Weights of a small GPT-style language model, trained from scratch on English Wikipedia: width 384, a variant of SOAP for these matrices.
Each number is 128 + 24 x the weight over the matrix's rms, rounded and kept within 0 to 255. Layers, rows and columns count from 0. Numbers have three digits each.

# layer 6 MLP up, 1536x384, rms 0.036, rows 855-999, columns 0-95
130130147103128170119085100145115137149097112132155128117151160112146120155091117103178101153116167158107133145106134136124122162118089095160097154192137105123114126120089119135187138126102113128108115127141113126101109138143117132109132159166148081102094114128110150129119136104147118125
151162172161125128082145115137130152126137100105135118101102105107139113157104116131126143155115135123147128150095144162096134124113154172108126104126153131149097126168136142082126147122082167157151141125100120116154104160131111141147094156115149091146106160139132159103137110095141148166
176114128158093139083182158136131152081150112139103143126152146135140098149157128182123126120185090164145126138137129127132120190123155139118132093135101134145127135169144138125131149157165169129129119122104126123089119069133125158177149100213182143112178118180138120137115133080179093147
135088170121135163150119149101130144113141142112109099127111129135135137159159123151065165140131131093100135127184133140145130097090143123090116113136133111130082122160098124137178169115126141135115151138094162099163126130152144151117098097125110161166111093131109133096122152108108148136
119145109130158126113124132152081129139181131111137147145151162138118110133173107091129145135127141172103140094113129113155133150132119114099119112106122098108125118095158174170101147127117092103119133080128111085138087116119105147107079166115107121138114110150130139116107103128135096140
148120117109120101139142132131126127137124143151131086126140127084131092108122139140148131101135080134128107128127129102113119122110098124147101111124146121143130104125141115113154163100166138114127138153103068115153153148113107133122123131172099117100132120111099125153123125108168144122
155122149131072118092142106131144116128129161157163148122145158142124105128102098131115123142142110076132122167127143119119147145117147127128148134133116093138152114109125153112130134133129173164128171115107072124114140146152116149124141118122138159124148142108148105131120136091113084130
092103113112148151113091132086134110141099144130104132122154076136114137141140135116167138126171104165149094128126118105136113160147080146093150117112149148095129122111099141145136102152116120134177144110120100115129078108131107125129139082115186127108100098162162121110153101141136150075
145124167169116178118154124164137104137101132071136155140169149141118132114135123136132116123106113118114138094153115144153072147125125132142132103166134137166126125168099105119154165105121103118093144124080089118142110138163117176131080120139087171134154139166129122139169120088136102107
158157076124117108115129101122117140135104134110143161131107118139137155150142142111162178108088134094072134139134123124151098102114114114135147126126090083142131128094118121120188101123159088130069146135096158149140126106092120133115132157093082135097122085148129079083140111146157104137
095132101132133118151115128086095094138151141090129149149128146125146125124112156158145148135118129143099165141112120112145123127177123145172175119103168137120062155143146131121089086130133170135119140136144132130106110154112113125101142114151097143137140099159115141148130106120128072154
184134154124172119114150135120148137128113090153120106120092147113160118103114123172124130114103123098146106098138115125134143116136104148115159103183120116100181156155138116095171118103135128150102099131102157134133148103160097145125130123127114140158140109115107109145158145141120144135
132127131113100144110093097086165164136126124113116123131145106119133113114146132112134094120140136122166113129102100146109096128154105129149109131154112163132126134118148147110096114170130142195114133136145171110099120136107127163096079134125149125104136184088151115158126106139144112109
160097163149168144142143164140144124154144122132139120124160154151120125115115123136153162111096093128142126132154125115144152125140157152105120058122119090106095141126119143118134143160150119142116118163116119109125119128100155146123096115159133149127152170146112152158116139165182097111
115102125138154128135136158129113102073094105112161099128143113150114141135123114121176090096113151128104139150202122088098135146141129114146131170138140099146127134105105125167164101130130139108158096124162152110102115104148140134151131176100122091115143139156107131140126126141107177099
121125110153135129152109115051114142160109133177153085043117134086125099122080122140136131097069148160085143121104133169121116126122132127087118146154110149130129074141137095076146125137155145141074069147124123117126110151098126112108133131113134146096188156150102131161131114138074161120
155154145148099146110102113114109129146145135118146151153151141120084109107087141118136113118138117117146108137067126140148117142145127169123115129168092156131131157110139117151182139089100136071177132119091138161113101156140142143147171144184173098080131101167131145137129112147076115071
143113126083149153165141109101155125128147153113145101152176164121117113124084160126137133122131139137125113159146142116168133132120170104155132130107176092141125116130117110128147173096110121103146126074106165125098108114135137156137123147148098164102164182142118103166070182128113158138
157135117137125142123125109137144082111135134101102090166161123128141115125169145121140126136103132146113111078111139155126081130143117146118121112124166109120087123126107119100148118092082111082126119152104076114158130152121108116115155143135092125129084158120114170074140092110100121090
162124108167132100131137116157168155107134142132124083107158114116141118125139136131140097142095142132122141147140117132155106130155135132093092092145188105168160167166088144134143121135171136120162143130139134145161111109125148133114113104160108144170139113102159101118163107149110153163
133100139155124102157109116094151117151135132140111109122134131155097083120134106170111160132110119163135126130097100111119146098133122144141142158149135127132142125158083147121103151150104148109102168139152159092078155140180131147166064097111165117091109083095118134171097102107141099116
083123108142088137143139133129157100106126168167134102089157101105138114142117174142155117107121130123134153159137111118120125191117139109081147157137120127198154135098140126141145111159154171143099136126064102149165143125090124099166189100165117083101090125114087125158125156128097125178
120164137165146145150125122170116170134124113137125095089124064127123124100085079146113114148116167121134109112175143147155109123152164108155145102164139139111119151151159116136152143135095144165115109117115148106088186149136182154090153116145097147171111125124123156133161142090105128136
123124152136133082133147080131111177175098143132134126133148138164143161139105109133122129126128149104135135135120157117128142158121133142147157119134155108146130161101129121113150145148115154146137136089155108122179134090129115152154140134157117166137106119087129103111102147122168096120
134122180131105137113116091131129112164114144148163098134105137166106152134135166127129128144148164149145123151118121140136103124088113118161132147137051132097127146118112143105146172136108134152127165083118126132107156106126113137136090122107124127141118094123172101129123143137146141124
157111151123118171103135162125094143113149133120122180189132113135094124171132159149117097133128121118133161141125137100118118168137144203109087143137101130130178138107179132140134148106127123095173099123137107123130158172165154105144188146131133129116124151133145127140133141135129120116
130090085123101105121107102105129122129122145106151091125160080088130116167141162099138117120146131084133143130157097102193120139125125119143115102122161122124118082121151108105127081167111137097145116123129145121159165079180114109112121122126112165108078133129134089127120138134120153139
096138150160098162097126100158104136153169111146164091102100146122164146141174122125140140114149123127120148115102133091159144082135079187123154114141122119143097167138113088133110103129083104078163117099106127155141148109107135108133145102120115119123155141141111131134113090112106107138
120172155114135144124112121114136091097111104138130115159093127115113111103109134079101134126134169118143166116100123089145132122127161156183130157120108106153127124093104155098163145091118153135145102118130135096137091133117099154127150097135118126112106126112133086114103128141169157112
099128115147125134112139130151105177151150166152184142157116124145147130142117157111103121183152136124146146080128182104158165130157112107103128164138148127090134172125098172126119154137121140113105124161115136108129140126162138153130114076122119077154149141122131101102122162099096155102
178084128151111151072132107121125137167097118103097124157091127126113101171155109098115119138129112084126131124142102164175100118146125158126112112109141157131152112154154140129145134106146139105120146160119083168110148125112089144091106127141156120127166162116133174116116116122108101115
126132100105146109198114148113124164157147137111160106137114149169094115160158111088114151147108136138195130146141143105146101090090122153139119136127082147121127124117138121152130175151175135126136096141112141098143154112155143169121175090121116172117146119129126165115132108126144110135
125117143128147106072149161106151133119135118091129121134166118128143083102113086125168107176129099126145145124088142217154117133163148111157156135096098110118123124095129157106103161155136130146128136112127110079097138166135168107083135116110108120159112155134127144121139139142137155116
179151140130140167092148098133117159131105114145134154133131144116132142130123112115085101126082163138154091138115148148133117139179110101140116115140151108117149133154146152171129133115133113128143151129144145134115127141150171086122149115134162131106123116112127139118087093117140141151
147152155150132131100176125145090087128157108109116132114090115142097106109158135117108138136151136157092125088141137113120094109155168118137093104117151147131121087107142147112127125094114101123140114094161147156106109152131147095095131141129143131117114140129101110135149140107133105098
096092115122108110139149094096111135134142114148080115118159124129113118131152111157152157116118166172134147117097147126092114137106145087121130079104123151152128108135132129125130139145137081117109138131089139198149117121065125176129160127130128155131098108166149125127157153131129136127
153161137119145151115118100109098084135130120115118191104119136112133136115124167129088141103132107116117104125147148160068143100126105090105119198146096126127144098154113132123159151116133151148124078112114124110114116086126112144139124125108114134126126103121192121121142101138118138066
094154084092117158093130104136148139126136123100102083164114087126130149139134162146099169140168113078128106104138110119128127123104102106133104129093108174113111151113135117170166104147132176123116125128063084094098123131104127146126122098111134120100143056114132098099121113144164156116
187102125150196085130118124115098104127159126179068126141130107106123136087123142127134098096106144129055149131190117151108159078117142148140134124131118089090141133100100112160119133081110122092146107139140119142104129151175152156146108158104094117102099108103132069152116114108119125137
085076085115131150137168098110131123152126099085147131126148158150089154152139142096136082122128100126120113131096146154151116120131115111154115133096134117121112152141130111159114144127147116104128143099140103133160134140107153128131139159122137150096071110160082130149178159159131115115
082099119079125075106113121118076117158145173137082137119143137062145107081145133104117148148134122106121189164149098162167143135082137101082135116107172183136094121116118102138156106176099115182098122162157194150116153076112109147130151203104103157134153119154087127117133142163126193183
122121080147116099184142137159163176143164119096112134139125146120151098107136138108121128140127140106145090121110137160118146098127113169127104176162083114154127089089131146113100109158129130118136134141080154111134126156113149166126108098104127181121103086140096099127079175140147134106
125129164116140140145135128144077101093079082088153108145113102147114117096142126058124117105148119111133134124140119087161139130097114135104070151129144163127106149127121136088082139101099120152095155132121128112107127119155167126140114166128163107122130113116144144135089177063141101120
149148135135117114164152159174162103121121069145138125121140109106149168134129120176111129103138110122148114124094110160126125100097123134155160124152105088148137158173092145118116158091125147107126073110098104087112130117099093126141091121178096130123130130089146155149125130175127102069
105127146127115132118152185123062114118074156115140133126128141108108125105081108074147100113170131135122140126128086120091085118151146117124135142125094164163138129129149115169150143123117121092119146153147144112120105112107108084147106158118125128116133128146100103152112135132138170135
052126153125121117125113085111115098123084148076133109100153123175162120121117132107145156164101152145120114140172088135128164144070097130173093156146141096110146164080130148091161158175076168114183148151112154150137080106125132085140164102090082109113136101139058172191097120122112105104
132134139143164154112134160156110122102072131161123134144135119116117135143117136125125128139127116163117113174122148097128138151147121109122118142128135129170124121154149129105173108153152086127151121119109136104112150150109114138080108165149112136097186122145146155117100140077140163155
160119138101141120145104173127109123138170092148183122146110087156155147148121107112101126131115130165150143143094137150145102144094101185172106096078130110120104124151100122076155126155148105172084106138133135129122073133153123106150138091102129113115076150082164125124122142138123144123
117141132135107145148116133171113129100133145149166174147152107108129133114138138095140132149127120125130108132130100181140115139144109091108112121146151131136142147175139120118105131099142143161145118111143071115127129132118121141130137140149135125091124086146127119153160106106109129152
141109123125148097073111113143102191160114117135144116124142134194132166129150169108090134135128112085110101161106150099143108101120084138112130122103108131109116128133091128131138156121152135178123169154080092126114128122125148112122140121147121154103142123098098094117155106096144143120
144127112120113092129110135146145171153155098115097090133145154109163116132136135116144125106129112096135149178164091155143131112093121102066120116121149098123144113115113182097116136107102146137066129109122096155104106108129132105138123133141137179172152147137145091110088178159116124121
138128153121221155155089099114138145139140118119121155109134091114109128162161154105128119136162118132141105125155114092115117139118153117177170085086112131159121112127126119134100139122138157108110166116116153129132142101164129168133154176139162137154171131096105138123107076111141144120
104127108180159106131073144125089105156153118137139112157109165156111103144129138145110111115113153125136150086128147154124123136147118125168123083144117149148124167104123114154075143110140110109123156071132056113139110112111119112127110147135141159152121101120153131104123126133138145139
120113092149113094130163105161111149131149114112120164148085096096102145139159150153138103152144078126091118120135131181101117105135098134118159128125142132092123123165154156137137101098110166130100144095129134132141161139083113100109139134119097123127138147105118112109158090135110111147
100078114113147171146109147118102112143123119115139127116124131089109145126152104127149155144069109125126101115157153144099148139137165112149086118125126142133152111152094114120182139120106110142099121129138151151091129126117148117139149133161118119129091132121130134137123079116097085110
160125122157139134140144108101133142094107173093092104084108082126147114127136107146122118129116106125110110112115122176158150122136118083076130091142085195120123082122088175148123114159128122101073117160126148136121156144109145111134132164118155127174134123064135123127150125119111094087
166114141132143134139095105140103137116155104101161109095144134128125176141142120105139086124154111074148130119099142114123082099156100146158162144102159133127119089171108111150111156061086146118146111112123148157106094153158137134139102155116130115139120188141115160150137117128147140130
163107105128126155132166184135112154115143097141094126092134120146125104083125111096102139143145167152130133124164133089106095135120116163160150081129119101152124153185140133112117106095124092139132098078141123129158117096135133144131158153123123150107106095138143125145100087129122105126
137135143149105138118116115123130144143149148114103079120137117107108123119098121127160099095133102143132189116105125099142102122141087116110121129121111144136123125153104092109141093112115074148123160171154119189159130176146173128123154106089143110120144134129136111138154087100090127108
147165145105115123125106121123136144161130104120153149071103127097143094156129091100146125139128129121096109155152157097164086104159127129149139133149094136117101173117109104076138159109127128166148194134145165113146111174145126102128117139088120108085145125112146108132147121114090126143
146113128141133144149144113170133136123162098148107131095127149163132068131084148161107124128110089117102174119140144116112131132125144138128142112161153158083128169131169136139173116130161151185128112122173141120135109140082127142120130131143122124154154144130149121136123096130083094143
149150114118071120106107081065107156124125154130111131160134105113152166095113113115157121093118116163129105139131110137124129168097182108195143078132154104117151076139156092119126139089175107097182152087121160108139102078107096122108107146133180121106159158110100172066115102136161157120
150132075160107151130138101156106136075132112112114123134159123086144172117116110159162108151189115109124123147170143138100075120138142140117127162138100142132091145108105101143200105103131102153154155138084107151121100115162140127168124143124103101106136116152142111123104139119150093126
123153122137112164110176137135066147131110119167118130112203121139134147123133138128146137066140115152101076104080119155138101153142101120159115142143134156127128089145109128134127158126099142107150105107153112121128135114106133112106178087149166142095099133130088128137090135104121121129
084119113121132095144109145158140127136156154111076138117136131170132136117126129162122185113212113143161068151098120168138127134138118125133109145146134123124192109150132139142135127110087122112151163176157102128149146115092086108122096135154120143145168126109158120126132115108119130156
167112108131143094173133082131129115121143133057136120076125157136149124125089087124118157138163139106093154116147118111133128084151144101139121113159124102101117155144116085152156109151132143177117117107094121146141133142152143144160103098137135164144117113117140125139143160113152116132
110147113137120112137126143151133136104126117139109121145144102126107164136096111129112098136106083120128119110192107101108097153137136101116126164099133105155140136085088150120147136146130081150137137149160052109159113098142111139196138118126149102099091120131150183133136105108143149155
087107089115137117109145167123170099068127124139105148135147120121140156121120128132088131106160066137112107154137119139140139109166120170135127110127162125148112126131124125155125107181152138130111137134151112092124163140132105113136098118113141139123129112125142133089161160135147181126
154118180080137129157156145146111115121093097103128092099112125133108176103155088167114080093065136105090118132120144129137099111150141143094095084121128133110078138137082127130136119131159124090109144124119141130103135116153148103094118137124100100103158118128164111159107149143134145095
120157128164087167147135141127126173087108153115086121115165142126164119112087130186125173152126154137106122148127110196079130151114149113112140093159140136138149121119125140146107134082130152139111120121124120133085129100142121121131103118154129102109097117140118109099108112137129168147
138107143166120106098160101137133135135102123145112103145118078115119134150163165096136097106115160121121116118112096146135153126094133119109140123142145151121143138160128142169131140165087139132148129148129136091106108113134125166106148111154145148132111120117118138143157154159132156100
139155104125141123137174138156123142127134099106111087127144166102144113140143167124123152151114115106140144089103105126153106104112102086149116151089176084111091165107147124140145139120122146151148163102104116115175140116143120158178112152154166160093099090149201118150089101151128092102
141118139129164114125118185120115112163143134143125134136147135128199133157167164149119132102131145112092138157134158138075122156156154091130121105138153122095130102139098139093101134155150110098160100159094138123154156160120120113131175112178163134106122184147164145179126103111104138129
150110128118156138152114169126110111112102069114133129168167124074161130116106143109117127078112104118163162119158141167136133145106121126124104099123116146088122115127108147168086134108118109123093076139172133157135127099168144158111106141054104084079062137148118153137116091136129146128
119113197130146163124114118093118094122107077158141102142086137173115136095127177138096124115136149105136158122099122123104165136137148154128130162122082122129162088107135107134134135138063150137093133174103153166139168110114184088153143153115130119109169103168187096108094157152114149106
121162121121121099116115097120106175137154117121132097088148171153143114111120113114114139154114139130133138117113106100161131123079151139163111126122093121130147142115183090162105181121091146131139115113113081175140144124125148117105066125114110135130115162169087150111098113124121120119
130094135171146178148159125102175141136127143143153133138178078106127105181148119152124127152132128143112109156155136125155147178168114104131130147119138128123144098142180106124151151128133120134111103119086144134088146089158102139153119119080113104148153099124158161151164120123162150165
130160122174097107139136129129108115089091128151120112099086093149145175141146139159123135113143136149094132165127107140134139178124132138100115116162125177129158129119141108082125122099143147144142118103123093099110108167124109083092128106102155117119122095133111096115110128164138130108
171179104089108155091122140125142094096134075133149147147162149155130116081170129084146132105147095130069154071136106138120128166137128130128084130108108146144118119173116100157170141120128117147115139127092151116169112128149123116128131123079141139109113166111135080123074132109119091088
130127114133141166150191114145113097168164131147120135179121183122170109117133155129126150112129112168092187149131135130093092078178101123128122092144102167145096139133125171132128121155117132125086137097153127156147138121134117171124123121144180112124140107109096139129125115159105106096
132115128125120081153152165121088142126159108100151153104131155150104101098101108129096081169138130169102131119150061195113135109133145132112141133087059137116126151161132149125133118080126140126095075043111122143126104188141117110159129167111104192146117092119130126132130128118142131083
095158152168107149090121149118172087126101153112092096135158106121125116138106069100064140106143135172105123124086153123114129100114153150138137132119115140121103155167088105136142143153136124118118095109179134132151125128123149130132121147115139130161128131124126085181155131091153165178
044127151130132124130138109129099162125129155149144157090098102135139178137140147145114108119099080113127124109136145120085123120121134110110156130169116141181169156115144157152156119145187149128148145152133166138153112107121116100130135137119152152106098105131120131145139126099106123126
148131129104128126139164105117122137123104105098131112091160155094099156102133144098125128163135157157132156121184124159152146140114075178157124191117144127148156105171057161162116120107127138150094134076090099088117143097146126118164123123165151143148160148086139146097157073123088163163
129107128083127131127086158123124143129141137118165141130120129146107116130078101116060121094132112155168115114132151120157099145099113130108152126135106130128166152103138115136131135153133182123138133107121126127140145130128159089079127112144069179158128109175083161133119078105164162141
126168136135136118143097145124102108155108167125158101119122094091121146129100086136123123147138135152123117134159130049123147167121156128134093127118112129126116162146118136138098139130150142139113114105122135142168100139140109171095108130128112106092129125120112109137114081126141137178
101149155160113101119106114165197131142129141140120126084135123136094106155126144138136141144091132168155123124114101125147142131185154121131138132087137127136130100137128097164127143125127094128105108131125134145189149123113108181158096097126089146179092114068154087141093106119122119116
195103149104144103098146082090173106149133105141116113150057111126160123134136136104130156152129117141116185114155128084154128127132138073139124178151106111156094141141131097127150140114129151140143121080121137134138121098148102112098119124083109132101126167140129083093128101109115138121
111124139138091125146140153121128152152138102133125126161090168099148138124113156121100141107136154119132094134123125153132157141125143157140095166115128117139094133133116142106128142097125125151101108162156138105145168136093157115110167097133091176146141157156127133127143138134124119106
139110138144128133128149116110137121110141152168127110072125110119161136125156132135108106082152124137137155158138131095114130094136130137104114095101142104131130128117113135113101112143156095135158103122130112181101088106153110166170083079161103152137139120107117117128137139148160124133
120120141162141105117091127111177105151124138139126140163105108152118108136134095128120129155136128156136149144164143117102132122104132125132126109119144141085149103142103112166141101137089113113151168140133066118168121153188155117119141125100119112143113138094093172196127129128177194128
126093134134123131133172115119115114121158160119155097143139097120100093096097125121138182103154111157126113150167125082101107151130134097115087104131122110161146116105104112147133146104113126107167166114146106118143092154139075111127122162101142150113144126193154152140167114159129172088
099114156147136147134143179130150128117120129113106159107129112154143164100095133090146149135130158142113131121121131122107089108152131161101142139109150144145167114153152131144111126151162163147101131152136105119106130131141123153164103158138154130115141120138119126175101133145135108124
104160123070116134085119140157152142104148107142121134103164101141095149116125136151090126139057150128141082102046120183130158152146129148103128117143156085148097096135119146131106135123141119101139106133093143116105140088144168114089105154149159141161084145189136129106168111153120161107
188131111113163171156150131142080157157113125132102127170154119127108171135129175142091117108145109109148124085163164132089108121124125150164166157159116130101215101127117152118081142119115151070142117143177118135158136126147130133157142116089117125173105139134162150115157111118127141125
111130154140139156108145129146111141136089101132132103115192131153115148168074139112138137107101103138153104124127098157129114126165121152113128149066142127082128136113143097131063095139120111158143111145127127148118162134124140104129128127138096144108141130134146115183116133167134136128
117181202136137094164143172132179108169109091130179114139112152101118132114166144109146092062110132137145105144105093135159125135123131157105136130139164137141092142168140130107104117131140141132157129133113163127107116101117143167154119143127131130129144109069117120153123118162110110110
118150154119098124142133150137140141139125150126121101094090134087157112125111128126111154128119118140159120084110129116173137159123109127106119084152138114132078141112141163154130084112132126134113139136131127137137192165156138170158098124128140170079133066138125143145172136147155140132
122112165160154119105124128073094165128147116086136124153118124065127116117092166108093085124129175123143050128130105157166170121094136122165149118121131109145109187135146111135162152064132123115125118100102129105168131134134169145149118101082175158115166076163085137117083124138120144146
134109153085124085076126114145153112133099117146163125128109140134145151112152147138152128150148118136164092134123107148131062121102131120124123137131159114076160057187161199116136141147164112151068117108151144158136159133191145143103131108120118153163131137091139171134105131166099132094
144135107159120084071130113076121119121171200118127125166127113160130112142117098126149184134141113158150062161093088135126144140174181063070154174152142057147179097181105141113146152100115086088148105107127149169098086160152170139069142114189132159068145103085111108132119154113141153150
107143104137109124107088108130125138114103106119147115122120137107122122107109078092139146144129147129127144138092097163179151158113114102124106178172085045082131140114101137121106100141120108120122115120149125104143116122090176103175129139122156109122139088129122102091152151142097125108
148088145104080105163136114102119131142182138118084115150172099117127138117095117122106105112116164138109123130152121061126165149107109171097097108137130099152160147137103151150112138126106151095129119114141144138090152122128132149152165117140127119104138085116148090180170119140122140116
112110114114115154179119126133093138112127091070150139138116121130159106135153132089142123145090140142122129116096118157152155101105138126153071087108127134130100150115090103162090116134132168100093119137154125117128156097146120120130145106121155145101112126121128161090121165106137126128
117154129106140142163099118128126100139145081134134139120139177106150149140097148138171154125144114095131147091105138125128136128089136126109161158097126156172163147133121127125140148165129147140109162137122152122108078116102083110117168126163135101116139148144115129152144152113134144131
130123130127139111139188105155180159088134158102184134120129130113167145118135124089144120085129132120153134133070104172138166106154140175136095071121154113133134057111137125135112133114112107127180099158128139115125133119131171160156058108136101124086136112105122109117115131172152133155
100119142120120125140163148107121133122120174134139104113146153137153167113132161148118122115147105084136093105081146152110160129111128119128112119138108105163173109133143110123139104135112144114133142126111146091151113143104121082132133129150138135102136096134115153126115155139099171156
106126121122138167126128135138120143149135174113113086170118124103142101093081090139108124127150151116127151084109103132118158167104154134134145138112155124148128110139106167095131153137117160104101164130111116141132110107164127121135104091143107119147168148147136124160156125148102122144
115165207089199131081139102055146129111147141089100138131143108186151104113120101168107123131075097151124119106160116129157135087074099102145128129145127121078127110092139134175145111115132187124125143131097101109113138127165113108127123177113168156141110076180084143123136088117199126107
136111133118152093141111127110138163129139112090146131142121119123153083119105163120152184105133162105107115115202132125140088164127136123148133079124112117163101144116076129130128148150130116085117112082103108107156155100118105158148110151136120145110104093110120136089136096159122126172
142181130133116167121136129115073126143140106108175144102130162114137148154157125117111126092118100131111130125086111147164138121118096105189116075108140126129124120124125110127163130129161108118154115127128166111114093143119133105181125128127067156100098129092123125094115125087130150147
139100141137111164107162133122136130156171069132181146144100160166131133113143123131133138100137086100103128120118136134109130119144096194090136093132105100106130132128109112134114124114132140078131141135127130108100113140145140116154147085138141087096102145129148136140131149133140085113
136139153157156115127154130139102139149094160106144133096163143147131133174091137129105114150112119142147103142143133162144103118131129131143125168128105091085155135117108142123156101144129119117118057135131102120162136106147114108123116121118098096147138090144118148082155110141104102105
122138110123166122094108134182165148123127115108149148137106190121152106155110160060119134143086175161132151078142109125144110127154111108115130132122103109131114095094121142155127152116110113166138120157121116106140118163141123109130165144125141138143098133145118148122127165135126129143
114113131135166139154110139119154135102117144088181099137139119124132097127117121128144116130114145151164148140147093102111127136183165093156115160125118149136118124119122158144118119123103132120124079127124107139143084127128116104132123103145078124164133149137164154113127093153125139095
141122133108146179114130173139143113146153108102090114153131125142117141064076070122164121107127130136146120127147112133157118105089098161172120142090110118140100106089109153145155157122150154147167094155135160127090079124154140093148144163149161083148118188140114077091152144129123120109
150156134109150130151129115164122154112124108165096134109131124101151116147142119146130162123129162088093088156124149115159118133134130119110137148154141129126149154099156121105121107136106178148139143113137109127081112111141130136154110104126122149088100121119144076149078147080143129087
135120094141162139123125116170126126159130122146133127144149148132137145113110088132120148145135113152114171115148135137148121142145145120144127118132134133151128132130093120115117151179151121145082122093121113083116148109133134123103132072120112145162183134100140128129152043129109178129
136142150135145090143098136151106139155085129117106128102141109160110116120125131122130158109136128115124086132118176128112116125045115144120107151115101141075152154099088110123131127095130156127123172126112148148131152104112079159130150129127138147164123113123093171123116129116162164132
142114136151124140087102124119081156132118111127124130085149149115155127149130163183068133080158136121118152115125084117129117122115116146087165118100103110123128132142137056124122090117143154094096109158110116092108067075102106127115157120115114125132128118094143159090136127104113100163
152103110141100121132132065130150130108110075116127128082081132148142106143107175097167118153122178148134127104137123113123090100129129123110130140108134108101148155144088148113130120139109131124148137110173123166102121130160144140121179127137110125134162109131125110114147163116133170114
118142106144182101148100140122104117135148137130137113119156147149100111128152117115079126142132145102066118104143135097130146138103149123143109126126102065105093109114120117148117101165093123102151082127136125119183134151113130153117144128165098130113164120129116124111123131087145091130
067098133174129186138133145111109161151111137103105126129140138172149133119136124107120135117117110124080150116103122159135076106087097128150178141117126123106126133155096114149111124135103120114159136156090133148079117156190096165133175143157146143137130130097104158137149148134142136128
159130121103107145114127123127149164121101141135121139127115104176125090118144148109129100108123147146113107118119092120120117160110126165095155172129167165160129137181172156136095146109107134139114143128119134126113114132111114164124118131111128127118168129117086194101128139107150075144
100109133113089089128136127108151131123089151161118133141088123120143128107168128123132172121143173129121174126131108104151117130132105134121087111120102137139171143074116162145107162141094119118147146112119127152174126140107126141126127131096124172150134148145131130164127119146148120124
134134127093173147137147146178096142106120137155101138117131150110116088122138117156127122145148115134157128107147119159100121125081161117146106123149159136157120100131184133147124130147127122124138109099133152127116137148147143092129122182121102111124131159133082157157136131149120092136
056092099106142133118095122145116149126133146097149123114140071094104106146125115131090100175124142132127153085101074109088114124174120163120092132112116137124115131138157135163095111106135087080144161169129102123164101183135162093119148102131127184112121169123126135151126130120133122120
061127124128180130116170157150113156115114158158114138144128093127124113124132084109147129136162094131161111166094084101117140174122165123155190090137130151140106102195149130141156149136135134118121160122122157174150132133116134135154148128111114136153120110132165121125077131127139106104
118164147139185117134169079114119189096185097117127153116104148142159107103129155172136137107126109131110101147077119151099120112140127125100124114141136144150137128128112138070159117128150122124134143106121133137109170141107149129161113125115143133148147123140104109114109150126085152123
125111160102163095157125153134135117129043116139127151134146141112125110145105156112111127145125185161124116077159140061144130157110145123122137140135104136158119145162063086161121155175117133105096087133122158125165178110145067162111126142137135133133133103067119125170126116103091138111
126140132127129150175097112142159169098124132134149133166108129125137121165148112119120089122120161106127156123086164106076159135129107154144126143109154118155121099131092101148145094137124139098101135136112149132132143060122114108102169138138098125103109114124127157156109136138158105124
104106127145101100107077117105097085103115105119148112088151124132111144154127086141165149137156120135112115151131158145134127108151143113146125096094154109107134182123166142145129113129133148124079130162120108140110039130118106110084114124146104075083141121134102128137113093091068155134
162109150168122151112112088130153140107105077137133105137107070165122147144106084129113135124120142121102115133073124136127118119099148108156084125152119086104130164155164133143141078136146117124142129159179123198165122117086154127153143132101120119170074112104140143168166177167140161155
141156102153164159123103123154136136125150095127156102104139114154128133116159121128068129168101135126134129109114179118141132178123097113159156104171116108162128116116175115099124116127098143141149047131142149131119103089133121161123146111134146142130162119094130126125101164119132136134
102108122153137136082104132071144083133178102127138108145075134107118123097099162134111147158108142136108153106175175140157084121152098096133125115189138150113102132103121087129109093142146171133086146133110142138098129143170164152109150153135111156105098085139135095127110098130128169108
135122070093153168117120216126095103159118121093158170120115185127074094156138105162135132143098149114097172135174089106123107168075064102099133166180109123158134131140116157123146115145160129094120155127117130115104138091139158106113142099144137157161103159133110126170065107103141137106
100163121099116158145178101121146151126131111097089111142164134151107138077121096152188160134073104127139148101118127134129137185153128145103122127120120117096133147153140110099092151115142130134121055134157150078096146129124069155113117105139146129151165137087112115133162112133154122137
095090109133118177163174141111135105154170105098135142160115108111130111122135160135159142130140123106094147124120155123140153113080138159094118115158141133127115196130105133119142125096092156121153151152121126105154124136072149128155136094114130129164147131142119133119146152121094134110
156104092127114154136148109109132139145164106102095150143136166158121126111179137112124148145162106154110180122124147126150097161064131128113121082093135119096160117137093070144112123153122111171147106121107118135102126056114130135139094161128138150153123097153131128096054114138114133123
139184164109121102147136128074137141106149119140151130141118116143128108132114174172123137131141135120117132135151128137101142117113117129111102168103147163103115112089101126091138110146140064132160111116164105098106093154111085134101099159069126103077100111145130094106135132138130118128
096098125112079115134079119152152140134137148096143122102090135095137120156132114103066123112186141144137127136149119112141123116113130153110117122130112103121101142130110125141168115093132123167113133132154134105137116110165158124139130145142153157112123140125131117122116074106118152089
140108158083162111129131159123113123180145131141072143116092121135136121109149125136129116097079129122134142142121128176121080093113086099158131165130134109077122083104104093134127130131176108126138143130108110181106082108110135084111140113095123103112070065098147150122122073135142113157
104148146098078135096131151126099104128136151111136135164138157098098158174093120065111088129145086112118117124117134091133112166120123103129129144159146158122151138129158123157119127146109164099068085140163123134142089092156137056080170166121136107120166155086093133098149163113132131119
106149163102134185127135128107153151155117119129123144135144104112124134080131143147155156109114146138156155135154134139132132123101124145129161164149143091178148144150130118104131135112104126118105149131128165100110141125117157111150125135087093130104079110143154139125098158116149086098
141140126136129085122075114123107162165112093147122132106123091121128098106116140156093163147149146092125108075129119146101097080124145134125143132112093105141126119082111173122134146114176083138160156103107102122131132132105138124076119175149156153100085151123172139110134126106090177107